Weights of a small GPT-style language model, trained from scratch on English Wikipedia: width 192, tied embeddings.
Each number is 128 + 32 x the weight over the matrix's rms, rounded and kept within 0 to 255. Layers, rows and columns count from 0. Numbers have three digits each.

# layer 3 attention value, 192x192, rms 0.143, rows 100-191, columns 0-63
127159199169101161132127153142154135131100121107123120152143114139163119122152155053157112113131167175086119086102114148086175155091180171158128120121152104139107091157069140042151111159091094
128038077132109107131103141108126129158149084106090151083134115116091164141161094173163159144129111104106133120144122075108139126185085125109104139135159101168105121124119145151143089106140084
109185134171122124095109105170143163147173140104181108121135147131144094138141062140123095113097112115101099119152109159105117134155142102107126071107146122134146149108135154099112163100148122
136144109113106133102067143095099146151128117120150128144093123117133149130077076129182100079155141160135102111135142172154127075115097122059097137098074120124123143107170129130092182127107101
080119080187068096133176104097110160095086146071133170147141138177134111171169099123117099105136133169090073098125069139110138062127144133124109144144150141162127175138121136149137179141121135
153120135124119127151083102110151143139157121084093127106184135096137170102127124130115134144126119104154118137145179086119128112110065150143178124125165130158093071082145163114109129126149087
122152122180111152093118100138099102108123103107202130150100153149109136152102094113122120138132131155100113145089099126155148151109149131129124187106181080109165077149124109076151184105136123
140161165144119161085140167115101090188147112142159157143093118127130164157084062140189118131132136164098103113094145113101109140108139179153091122082135135152152106216102102057159132100117172
143077122137104117095106156136142088178169129084111170138132137116156110165194138144111189170132121144122111140116160101109077147119106165203128123120166142215118117191107113104134097151144160
100137129132157194106149183079130119116115109151073119149147127109120166147146149076139069141104161146092127102159165126133163136163107168110134058102120095130128136136087090115165074150119190
096127154148078135178105094114172102111148126082119113105183104127151110114158144137136090146122091120164124102153123115131125146136124058126184116157163123105147129088188205127122155089153140
141092160081152071135073129142126156144140165142091126108181106083111127143149103102097184135148084092155141116113146190140110143151146141147097176182077154116108114089124122125084129155109103
106141169198119121133093122123115140137137091096102100146131069100177126103120088156121139108174122088118149080137150178120170163058183217155152058056075130136135157127127139076161113183166099
157137202136180135118168136148132100125102129141128133097124074153138102118121142137096134150135126103149110134156136139137112123111110193131134092134093133165147167145111138141128123137173133
103170103122128101116100137103143191125155117129050128166111135122125198131098159106096140128108135166094166114180172125113103094161078070148144161142109130053122070091128125159138067091130140
150150179154162093169093144133151092116181124158109075144154071090136101139069124130147158125142113084117140137112213149144146136150110162115113092102088078122120106111135142050098109148090130
124132162110119139131084117120081125170142137080117166168132087150108118169194148110160167105150152085128163080105136153117127135132088111141117101124137163178093138152108095062107095168141075
133175163159122146168138113116075109108116121140121149174064111095149162132135101144177068102073123136117145154150140156084150163116084147118169127063053098137113126184110104106131141121131120
100113139128102132122144154137110096132144098118102155170161172138145120161138191083132121124154115134053144144137093089149120115138167142134149115119121133250120120169131098113077106125118116
090124117197077177109147101109132167128093091065143153131103169078138146208179129121118056139119110175063084059157082104064136121143115129198162112096180139150118089150163116151132158096148143
160063121140124111146127148099112117186136147088117125073150150120041139132216187142105177140108124135123124133138117113122086100160109157108146149164105201147148113127149109161096091118157130
154120135142143100137140169157183037090144134121136120100132120107116155197081166093127125148096127174119069139125162113129078116121091122154116156170202093132155101124151121180139146118113174
140148152108142164124138102133187093120138168129157092173175142153088116131146150104142154125123156181120111124120148121167134091139117084116093128139160141090120091118097130074114134118115139
123182149175095171110107129133164072149137133106125129114155123118154148138165128160162080099078107161141148142127151097108096154126137142142160136092124126178131124145138150107134138129140169
112066120153114124148079126127107130125127137111103143106150115106154127106184118159167164106148090068106136096150117094094151106174117138116119140134124128215106134143153169108132085131132084
192086147080182125140128163148115109151166114167130153074116144084105140153146126137088107145084128130153155196135144153121104140154060127093120096156073128147099123164114110151129105124119118
143101076102099162166177070083089169116108126111092116155103132198109105105164118198137183120156136126163137111125091087112129128188119130083095199094087116132109166130094138147123132087178129
081106083139131124101092100094144201176084141128083127112110156122121106160165124139143107122123086116149134104124091106081093128127098092171134085155118142138114167150129112117159142116153070
135090183057105138218111112088144078066111196111094149134120063145121080070129141091126099121126079161141148159099174164136118133138063086145101111183174141083106149103107135123163148180104073
154122106126159146122121092147141168181091048163131113147147131146157094151100095143043159105143087098100117154158127102098148140100122099168141149168125160148103114146117052081134142123077125
122118113119113201095197128104181121130125166169159125097091101147078110172143071168070126096105065167135113152082105128144109089164055053114068150099147175060188160159128148111110098129137150
124192120129143208126123171189107073107131177052149079177154216117169164196182184157064149114093140108050067092130110112114124153041098195092135094139129101140142094159119126084155131120108109
071123134126117134193085139135109147101150195073084154175148113183157185111073139032229114164114127106093169139149149117117112171121166131113130102133136080116153106096133096128121114105153134
169138158148138109151101213175076158114116147088143143088130151148173213168127087127161057091131185121097127132157115114134106134124188107107146067108143107167156064165151194135113095162158178
131122198141123141176103139130130122099114095133175169126117076163155163171101102088144091075184097114114101106138099136171173130138176125165107184127107208139164186178139092170126184179170130
123114029185107107126200071109109175104050150199120109141188106165124129123144132144102139078100089104171152101067079172112182109091161146149106127139144185113084145159159116157141162170128092
183137164123151165107040105213110119075127096070156104236115144121184158150153160096036195144123122177084140157175152104133102082137171105076140096131123084141135145126148160171067130095106173
153128121099123126180145142067167026115149184098145118082117100096140118174121163188130138100113145088090135087110143105109136115128085206112108079171155129157116094180095065181139155090136120
096159114131126076167165112092140128124147133174089146161109151060111132115094190097141085162130218142147187108108146093142126121145108142133126125154187144110074117058169137160110117106159145
106170113107142105084103139163118128108107150163141124109127144136081117098166169153081158136089123157132103104072138115141086127115041121055142082119095109091133117184117140073128133112114112
087136125158044082100144124082118099123114213134091100124100157046085114138174110128166190097089194126117160139144130153137054110159077076121140161114137125034172139077150139140141091110143118
116098102157093159154169104098120107140113141111117115143155146097111137153143145146118152065114156131124175096060090089121082078104103134160106164113192144071066107127145116132171123111109103
133099104123099126105158149115104157154125109132151159084134070140141071065147058218053206115108155110102148179163110103132142157152128135113074118128078143164131131196103179073111071191137143
132156145152068090135169138036150068121159081108178110077059092080070132219109115117160071083175194101067098086114145160111118113124085135212089215065117207086138132134132132111130139104149121
151123194093087160231093110130121106106081186080121163147122075154213150146161142074220090133095107175128148154136166136145168136134131095108148108130090162119154114172121107182120178138140151
173085136158169130119147083090147102124094097069152085153115221169153118147095183053185065148106107157109134161097170138109133126104127106186086107153152119107094145084131132207180152086155150
118074152151079162077169097064086083165084124166176081172112150106141172197130127159126157069140148172145125126074109129103165105172131091152101164113082136047109130182113140132118164150159181
114123153149120146099074164151140196133116101092126133134126093119076099186154109113089150051191128175163130146164130161110122087095142097056147165138214161157180123144110134188070100120097129
105117081113115113114112145120111122116146213125121152155158103111114102071106130129144155104103149148150174132079131144114156165148130167088114104155195146141105113111086148085116101199094119
053084149177092160174166151081099132138140114111096182170099063113074134126118153112103224070153079136124174136076118124131143171094128061175071143164146166118128177100109090155146178153114069
128100159132126132068027142131130088122180096145117104160081177080144120130150155139034110119222147131084117104177135133100059169169117109139107133154086035122159149104103127103030116099105155
109153180107130149108056186147142154163163089151121161140148138170124160195079107147061077120140074117175123111129120105155124147150152136084110135130143123174111102135123123041109107100088183
081141109130119130084139173105169120124115231137121130108145177150155096130096159130161143098188085143157140150156117103144139187144132125090135076095094125149144125144105147154125181130173113
111108130129107162105147132083094109121104102132127105146105136126130171163172142125081116068157148126153142135131092131145139094107153073139159123068080151080122105150110166152128144100153132
145170156072184065130161103192144189167194047156089126146161158073133115093111104127107122142129141127183084122140093119215081108146154116168151168153157131129102129077191140086160087230086148
140108142103142145115139118125161132134179094162162156134116113119057117068108100146197129137107108118164117130127140070121025114113093110192105100136119140077068104092126107120203118122128081
157106112157149107179091120094158123166111144123178132122117120138137093157083117140126044111087117140128100119125148117111104119081105168118145103124205189188139152187091116146117152167112138
120078099174136255085150094024094103181069115094147179113136096140143104116136100153110171081122153146093082097096064095091138170086110135190092167143118181161145190150112118094147138166152109
143125131099167192084139118136149070120056127103082103127095201119187138169160221135115056123136106143113123106128124170136113160123093136161177128114143072180150132132184150143165137132145169
153173108052149094134090129165135104131160110111131108195093167089106110106097123142135129155104122156145152157097110125146111161162091110155096174146229123095060117119084132119115091138069106
084117107121111082077086131109123188114066126140117133129130160130127139121166121100161101135146112124175122105190106167147107110179131201097143146126115123091174124139106108082133111175132116
130141140137144078107127131097084141104128107104138223104126104138065138097093145127187140151064111124109147144037132125108123118106100134135063112168135161142112093164124095139145167142099093
124169168099098199118159085131155040098094153084163167225065137133129102115146164141144129134055106178075106130099121102105119122124085161110071129125105046131136169196152098255100183141124139
173147119109143139193160125084130056120121119133147146158197082119180058127109142149126116145164092149129078123095139083130164158081158119193137154119164176174100199117162126125148211137130122
158132129089176144098089102183106125078086151129156150159082121137134108100125171107128149147080078122107137130065096141142109165140055104107133184124123110130202169158155121120151106126132138
177127116101118102163159115148192140145186110092135126151083105162037118129062114079135090114114148111130191194105177136125117105134111079139119126147189166087117105161122093189123094112106091
117123187155159054069108114161073198135109088176111170103115110141097118076157099088105149172114052145151153166123101118176187159172151159134168142112075108098081129130131116067140146151077179
156012130117141111096042136143058107128102142125112058101164143128130121142208048149053168115128140136162085161142116155175141143168140078093177141107096144073144140112115159071116050147090172
124081140126126129146084112141072065173077142169103077141051134113168173172171097151125207047139169123116133119084115152121135060099126147065144093125121121019128114181094141160116129180149106
104151128119090092151130148110114054121132161108112124141128168168138153133079143093221099115107166077090157109079141097153115171133111139201118091141165086124091115088119108140162152104117131
064140104065071228138091113131129096138114237090103145139136134174177132151116135134150180116069122109135114106161064120171099129141117110077087141133133173136088139135124140130131122158113091
149115147108086115117141100142130168165165152137067115090100122102129160140190042111091209049126183073115120144173107204138090148134133067142171142082106172128165088119117138117093070139087070
149122156174178156109130092102136160144077124135145142142103075060041121209154170080087128147142126171137124157114132127129120059087066111106207133087176132098147170175142098117135142068128162
130111080113133099171142184096149161126129156159109101070115072114117045149135086131117142080147142104130109121121143161148113185149079110219170149085148196133144126054138126053116101160114040
110148163079182149119173156171128110166165152135136144111177148121167137124100068091129114181111105096119121079173138108226159174136125146123138091136138093172026138086113118095205112138115159
113131105098111040131135185147124187133151086194117096106147155128133156113080098161102108159101094129152151137147184125176104183130126159134110115150103162149131086113143115076097121157158117
160162114122097129105115179103140103128127121107168157115080089131151139087121155167164032164120147116072121112171163160088063145092076162159166123076037129141178130138140162131136101134176090
134095098162140189101111130118119104166148142118084098158115104080125104133113088139015153122128155140137124091151179131153128087092138143067115121135077110110111124153051156129089097124129137
187078123102156138104099086122106142138151100161133075093108159144121117118143148115090178107151139132136097200143088170125123176145141103146173086180173112151176192133115091122116093151098128
144173087117082165161184125081144093171114163150148134151134142132186137181129116208124143163072148146096119112123116088125203110141117157126116142128141181180135100245117104107070162135164156
116182125070153099172183146144116094140113147176094093108108094096150078140136116201118175098169185086117112078060093121109193096119105144101137099171132049137151124170098099070136136145082088
074085160169104142102078175096106151141135118117153099087140135164127128061136077164178157166123143121124074135197098122095144139122174171092051137142020101122197100119096129066092132200129157
115177106077168071166124174164121155118189138146060149185154118089100121078110158102149109217108132110107141085097181159201139108124132226133153142132154121154069113093118108093134140131092056
150129118124140152085116168134099093157180109141122127135107194155181169085136132111170138226124105119148162095204156148130055175161145104141165102088065061099149107086110163081190064102126115
187136142144120156161132175147162120075115165121160133117186094169176120185099114093165090152148057104145124103101137121118147066127103153107156107111135137125171140116169151070186130125157133
061090139164061131179121091103140136136103110137122092118192117179185177087143083135180110125174094116115103107163104098114182176141196146107085096171075120147111130100103117079121156169136145
110153120171213087066154104133136188095136100167174144082087144148162161124099116066130096175190106083121135109167160138115136127138146140140178104103071112114132091166120138079170127108160116
137122049078172087116061107168133167142125135098115125117139173109090153090142145164180109184125167166132187183177139183124074132136103095099164107103155090085080112127134165151137083094107140
129066107166082146087128092157153135139065166112100075129153137157066133139177123087118110109108125172173120190142104222142113067144184078132183114087084177024122151129139142203152114122171139
038174176110101090125119193068134075118107127131110150106109116110095058086177154173172096088199175135147116048167124120136078125140105145134133188126120134198138161079133136073169127143135110
113142123173170107152101138138154136084156104135134134096128162153150122195194068071070180060173094113191123116105122167156139139128143019153146150117167141019130141124107156111133137113104117
145157177107114099113144131117114095114077115124153090150106124083108031171215143166109136111162165155088090125119107132106130109112084095137156176135183146145218163121145125116106115144094166